python train.py --n_head=2 --d_mlp=768 --vocab_size=1536 --norm="rmsnorm" --bias="qkv" --init_std_up=0.0372 --lr=0.000424 --warmup_steps=364 --batch_tokens=[8192, 16384, 24576] --doc_mask=true --train_tokens=132200000 --dataset="wikipedia_en"
Each number is 500 + 40 x the weight over its row's rms, rounded and kept within 0 to 999. Layers, rows and columns count from 0. Numbers have three digits each. The size before them is the row's rms in percent of the matrix's.

# layer 2 MLP down (transposed), 768x160, rms 0.0843, rows 41-61, columns 0-159
101:483507481400552518561439463545462498477530421468479462569447522548494504471498496491497548549507513528553475497500494530569505542492517442511392524560473518553511477507530489473537473513564470538536462515487523523481467486520558573507521465443574456443451501461496475560511498466436525526475551489516599492507428470577557568502472504483490526476498503512493507495506417575491510471502472538516412544541456498469435537478547455544460553495490518527515626520567515482478474438510499
102:509522517527520502458552520523555526464472476518506479500594435405443495500477458424513508478451506462517487487544526505503476534497546528419429473552562545483514474429448541510440483516451550508568518471468536447428508507525500541497474428502499529592516516503538500491504533522511479503521531506433503532501470563534461566490538453523514576517486566504516488495486422619495466508583516513500608507534516469479494502475382490445489485516524489530489452534494503584460574486490531
103:519478539545465391558504493559472520486487553468490503437432492488440572482451593532478454498500491427487456481548480480491492504564478458557505521535496484442489576454502526449536440389524503630536489517478439524530529518565482513468520456523507560499480490472495476526530567485513562531467490515539452574476546496539565551491486445477425511490541520544450513483466471479536538518559476527521426467487458552480514516488515506478446500405492460490492535493488564485484501487440545
095:474525567493501482516479483523502495528522494466593537520593449533537525495563491530534419530500539486432467468511562510455406510518473548516518488464468558420511519457565543577548517476550429447511427530471548430574567509473516460490517517422486599483535564473515489489463523491452471463537531478473537468492458476538466485463571492556497490501556480499560459536474501565535498471508466539524510520511536538465531514459560507474490445519558495525544486457514494524426459436450562
102:459526474549470555552514483469460439507528521456448534531500413488450488545450434488491460516574547536380570416501493539557475475568544550540513515534499539499545459490462561502477474506509519518470462553535553515486484464547454515452585464454467526453496549426559521583476484483495528537510469553531529486507638499463524484494493471494440478487508487508507504481533504537496475493466488505552556524514462424500518473490439537514453578467562594548510487449511512465492521484514496
107:498442464517535475550511528508529579474510483497516501482522515465466513617574485520468515517467451530533576568462461538507484479472474472467543508464551553505508483567533478437425449537595441531547410477452522460520549493496548569445496507494530474459473508493431529504458442428548514490465455534519481522560575495416532564478534372481514462510540483517458459547544471482510486479510487548478475449478493566538498443532470469525535450508487514515491538498468519538490487502416524
100:535477481478502531512553480523483539498477480487521445451425498511506489445486476506498527501513502463537571408468513516504504449426531507478511444526531524486603493570557487446511502517505541566507518568489486470499503505506507484527485508493525445529452489527475459521432508490526501478458475528538510531497474502490468566491508448426559529499506587507471519482442448552518446431511528512501498511602507552519531465480496488529522468536636376585497459539586506551554480381486512
103:479514442542470434491457487547553494459541523447447516449481417488455495507527487568475530493587528551504506518465519536491519513519633508511495476538463555508496514456589471498496489518450503502503538398558536484526535495484491475507475512510507498490473561494544467540543473470446465463530477461550517470508511566544462476472540455502538455532507572498535555541498531481540522436553432484489476473484402447507474510466529481454509508519474469584379518608479531557516497424478502
102:426583483478477490486441424496501539496470519438460462512475536457500466484481448460460507429543475438503493476479534488490519505516473524381518479424487453520497496441518514495509461481495521493536522528538505536541447420509573514508506470529538517491500512498494514436534545454462511467468496465630464519497548520476487469527556540542496471493468523475528562479457474564455547476504600594427481572483548509392461525485492534440479484434501523496563415510501548478478527487556520
099:500479524526580527534560484468461479495532582445549519543456431466580448472398469492504449519481532499544474498525508490474478498511464553462479555506545479425445496482620503558517509504460439502470515484480515461469442478526544558498517545494480508485537483551454524555451470509546498627505511569513529480384490486540476493458407545480503478530476571456452531501480499502550500556456525500525526509529541559472457443495521535540443483528529461442486470524512501498542528466473559
103:550494482487492498494464538488536470537518473584482558564569496491420480512458439484478478514506430486504512522482426523548511515516535526526401542514520515461499528433524501497499486528476546488537525538507495504462551544539491448482575453527490481524539543492471434568518514544389502486526515514576419472452522602541525526482546515505547528503528440492536487569456481527530511598467541505532473549484426484525457464454518466604482547537526407532548521480496482460509444508463558
102:466472494476522483477445436512514487490427458553450434472450482463558516569528505513440487484477450535490534487488534481518561526498526485539537484487503523503557482570470520490530433497495463486491460524425473504567406492527438508543464445563478474506547437470502573463565485459556455510425534493529502530568473487513521550550528493550421577524453509453461420496446432471475490543513457524508471499562535450545552525574526475499477502556566454503468504514602517542504500503484425
107:493501538580414422556475461470487448544588484463461540442530501509513469544513435498487429500509461501483480483465535571531496519523433553430487473458492487442490509358557483509523506526462483474581506528495470540453511452493592517475471510533493525503444509502569492487521552489469544482439500498499476491454515481495520472500467474507556593434559568577472541505496494510494488563463528542457472503504504549591461552567409518481508519501458523527514495499564523511512490535465539
095:469410549396534561529494552510521556536428502459515515526541458484505501543510484520448516409481552570481507501395451510487442451474525591513497495510512464495581485427539471488505483542534538481515453505502456528487500451458447441505559493423510490515441565503512454515513425426473462501477490493537554523494503494504545554479487541448510543511479578475446455557395498543578506551550540456509478542537471502505467507541521468557540506488496472462493507528509537461532457520467456
103:489489510430477489522538490484509477485444515484570526500500487433593499516501522512554528488568477429520445448504531502505507531523498467492433455476546475524562517490548535438526420488445445439481507447445507448491533454493478506499477513543445557480548419563542487486554557501428465533456490490495460514577458450570473468475507478463481452505534455475519539431491564496518499411516503494510490552451606551591591521409495522518546503471559498498506514503510445472436475502509511
093:510435454481517431474539549493522475544490495570482508491590476492481503508475536513497497493507539514524525538487527529475514534494471507520556475505581464506490538495502464463500549584478421499520508512586520562564505469467504517441520533406481464491492540490468439429518527505546467548498520494506583483495479497553488542525517521458490488467491557527393485490568488384480531589544518493571498482475433572417499511496469538519510556482438519473534452575480523500575477509416426
099:514519445479499550466523514531552477515532481483447483509525423495481506560463560493503532494550505559484475537600456581503512602534504485536497444517522495462548523514517487522498533528558525430496513356596435436576462467481462550560495501482545487477481420508513476516530437525537460585472481554488505527505509426510537569502512538581435482539476488538471501525495510537453522536468540540454483505510490528474539478577533546470516488537486525451514512449484430535515497514546450
098:505455533464548522502502464525534432516485469503487494491487581481465529539501515420494471478546577592373524452478515537473530552419530552508449532506532539500446414553492520483472468492518542547470471502501501436491553510492497516517460523501539511536462497526556491482597499517551462513464513484497473492483467492519495534475498554486508493569447514506579499506483521428496550560512484419502392484560530498421542520509491557475537382487541494479469444493571451502539471503449448
099:505527464520511516485491486508477468496509568574456487488479533443535574449511518515538518537546430487593499467504457463532526573537519469509503510570420441540456496539556540481471457551534541469520470493473421476486565557499493500529608426544575454481480477509558488457543513457527555516446482519451465480504594507522533460528493514500586538492539497546484508495532539484479455454514506479521505581488594513544552489508455495473467466444459488580476524537517509481567592463501531
097:505492513504409512460479469516480535528496549402465493496430531502526486468583466454427496487446463441467532516518519417478462488545434482466534554618509538400516506453468487526513494437487563442427559482547511571517477452484462511511495458493437481561511498514474513572568491454553512540480499493476584515455440550559512479514493492537519541513501512506489457525508572498520568591452555528513485490552513524482553498510522489477485457498509470512514552494442577483510474500580504
107:495503529503480509502520513532513488549546493496489508535544546438545514538470470487545408499547516464402503462508480517408449453503550485434566510550488540497537482462442491443569520390555530526500488437565488544472586498485448496526511527497467538469536508438462489477559438520449490540488450496542479498522499476512536453578545470524441490597492548521512561585506461457475517531538480533526457444497494507494513520426539512473547498540565408533501460517499570478466449528541477
# layer 2 MLP up, 768x160, rms 0.102, rows 42-61, columns 0-159
102:481497507529502513529518525544497483509462514519503491517650459484572493564420468487558582471497487511545488474491424542480499459494433517478573508464492504484619543498500512429512438541575519548570427405408520480537513568487536481513514490527457472502496451464478447461466511529487571571502502494471507487524566401485471479520437516515499507518498482523511540530485473452502477473530479529495509459485464490499589492532486489519562499506538477541546442533420529503458501501476434
104:477490522489536596550502473420538421487522493535577508497522409514498464409451476526513496528506454481547502461421536537401390469481491542469576500498499502524487452460473515542504474459554541589445533524470473491528425494451472475467527464532516425541501521481489469477485469452562472481450433502475485499489487598524498577538509500510496537503524568527433553489575501471569488457527532499502461540457494489470493491471444560511501432513492510551474501492462527505568517489467538
093:534453510599514551512487514485474553492550467541526479459520499453523517476457529450542542581440500495571431546467459485558473451439530545496500455526436452551452462488527515503447460488470548481536473466441438537514476516521511531464463499533520495461450532485500567522485555433462491448537427463510579477497486477430415490500536487537394472496483552604461480577514554412490526466523449482522473496456540553500458533449561497449491503443550508500509496490438495496492485499511473
101:519462480492490576522510507474511496435496492515541513513524430555561501560526479532506451477501520504428554596423506495466440469557533504455555507554476573469488485514512530466471447533543483456493522480523548471522451526502454524504551485487467511550462525384477469536471417502463480574551519525597524545534535468565488495481556578597520477514523532498432525513521505569519482497482489467542502517495453477551427506483483475566476599475493478483532496513577554450524518487513424
108:490501519554529433453512457508529468508411457485489497474487467540479512498465571458488479613488505473509461495457485509433518489545490513528492483505427512442469499460534499431465537466467516470495575546485497517490506487526455484569596427467555486414526471472476449468512461497416442517561437452509499485507385507520469440556525532548521461461569459513554476473504499512499487542558516496513602472533461441474473555508503570411529480520500442521522556530466499528460464509499448
100:476540463481479501424548496515519548466495500514490445518564514453501499526453524532494560468531510468481555509531561464488503533489447486399452436471458438488479487534490401428492468424523496462517484506431437480498458460546466456500554468517476458483504513517498539414494451500498469414534504561523507449518487558571478515581470530577551514524546476510557474494522486459485474486564477458466491461512458552406539556543508515531507494493557516466488514535472538477459461534636453
104:562527570521521530499480487500465539470513506511481506477558505493543507535495574591510461548515518507485491488524483503475471450547521529536421469486484488503487506486564440480542514535507545523515436578526520562568474511494460498495444486509483461520500482448393561490487414483512532503476516526513563534526553489515590452568516517513438457569496587533469467533529486509550547567518483453474454502435506528468460510526525533519491439419522583500598563527527599493487542543564465
101:546525503416503493469547509508482484443474498541447438487506495515562516499589577531499520515470411509485463574450492527513486492475465527546518467446535517493507551497558480575475503498463501524494468474478553499564494541515486525497462487431474449558443555480425463513524528520473595570502472560528479456435451422477526545530443522449418478505515528509456437523437550515525554481501538483447496491485525491507392491471493487550491473516427391483563543509483505508534497488584504
104:490484539463515502438509481522496539496497493476528489418545502488568454569528522513525590540562505469456453461516475533486558463493440456516501613434516473451495450439496484492513530513532466479530492585487468503467441558474551472429453443525492509486490507548475510486505494448548439458535416491484465476549513500491568539478527521524491586533545512500470496535540541365499535517497534457479518475492495432511450554474574533495467468486487518512592560508567534539436505540438522
098:506479530445514516452551444531503428434496494509531509518507531502493530528519508560471571489488429432517464423490515504409469533463463446485476601473475456451508488483517503504425510478486459505489492493408510507574404511512502524469520530571532486507522533522520448521490489499473578462429494548534474508561487476532519548528485488528455567463528490500456503527509467489389488486550467512536491509400507510559488515523500573426582519482526492594422509518498469477462451537430455
102:557465523468525465541529419463514526471438516462497524481477499560526538558536539495540481504500505493505466464519390549510441497548529535523478470417520489473486480429485517552416436511495495507541458499534483484447545432477506572429470511551452581537476517446514485506446478547502604521481421596481508491515494520437526463534558400487490555408513481498476421473508525549490445479441543498522488502530531470510489499534511445517533506477453531487561510541548510481508464513518581
107:435452524474468494487527478504500550503452514478457474497482448462410523501498514556528445456492485461520492444494504409505437486481555481442431513559461518475461425428500469448417495476518531531487474464473436405608463440518542550510489501516532473506563478430503429472446569519496487495550463519467527448497488441480508460498492494501537437409511515406490501535456498540506487547483480533463437503500560514487502543445465442504498466535501497516461546501514410451496520450534434
091:546456564474496488432517552538501566477491423512449455466575477518468555555450536435509480583511523483519496508521400499513575469498448468524501480535481494502452454478596527550504513444449519538479520535532420440474448566480476519500530531515466475476476514493491531493477433418454485489491493497502506496548549540558552551541527486506543519590483413524452543503583469511465498482482494518451478478556470495403456470495513517501475541520554471491498522504568508578488498410482452
100:543505522478511492542531483470485513529506476560438508501545446493451467469431511515481571422499492517483448537579465585474507516496471474544483552507501476561452515476460512516464534570588487550503460533494532504467536554454531525540497501567565481546440523518481463451500495509534476561470430395520539554546446560422555414477462491499512527473592468527444552478521538557450448533482483490471492518498504456426483503591524523500448592487491504502473449515529492485521442498503449
085:436475511585511467546487476377484459483483529481471520494527554491479487533426484548581468519488437515570516515489503490540500487497494538479490498527468561527491457513383541508473473481510508491565549441447527504538456516506510503491484438491508588545456583493433450459553497497476510479529471507459537454460411522513550461482441478434523470467553525453525526489481525451496476549530543581510609546501428541456490535510475523523538454513403531473554514488489554502532479505479463
097:477497585442518496475498579481458559499533449446487473524488438509582479462405419585544402502581445519504459539488513490504506470522448491544532518501490462512474514505507442483473518480483484524472466510461495547487495546506466546422495525492552430576487468444572523533464541482467553535561492527491466519578430521454505538518508501480544496540554557501473496509485512459506476521496431482489430490474503476459474441476408476518493490420410519515515510517555488481471464470434420
096:468485550524504528530489514585456486495483513525504485450562455448493476533520602489518437472512500463488495483520567531481481480552503446518451530581438508548526523485486499462534493471473498509449491465489473437505552567504461581508501477586559431464480526550554549472501537429539497534527448521511507574563488463526545545505510483452548526512505607469525486532549450436557528527507466551476485438438561491597507479499569523513505578439518488483491530535569510430479541540485456
100:557484463493448545523466495508515524542491496492522507458511496431434556461470499527463494483505418511421409428413547472520551441496531550419449533461500541517507584436485467517610542503474484504534535534474503496470456573529523573481496508529487551514478567525481602469455511494483546496462526493555476468554542534491437559531465486468584449537510509493526512476465496543492446570521532497500552505502472468492466517526589484495506539505498593472495446427465503490516515513552534
096:549467553494504444480508466514513539491569470489474539505519465481553535515532532491484562500513538516477477504456481541554514522450474546526541538484514489444485553418442439493542521482469512529546431510454527480505505561502471483450533503545512484558530499483508445438499454512467458555582488531505451500477503577496490493593463470525493458582476505461496496501549500455517467524549522435426493554551508535597544465531465590534538459401475522411482455513523520591525523414505424
108:562526420529500452510477472473474522529458532494513489482483512454430494481452526554566419491467518480523464530530419480547461455510553492556510487497446491522447543489534536524446547484532609535526478560502520482480560534501456498500457505486515481513461479458501562487489576523502558502421531456503501470573477607504504528463474474507489469557461489509517473525520417545485467455434462468500451476430442517448441503526619468448484532455411504462469535538539506554503476438456492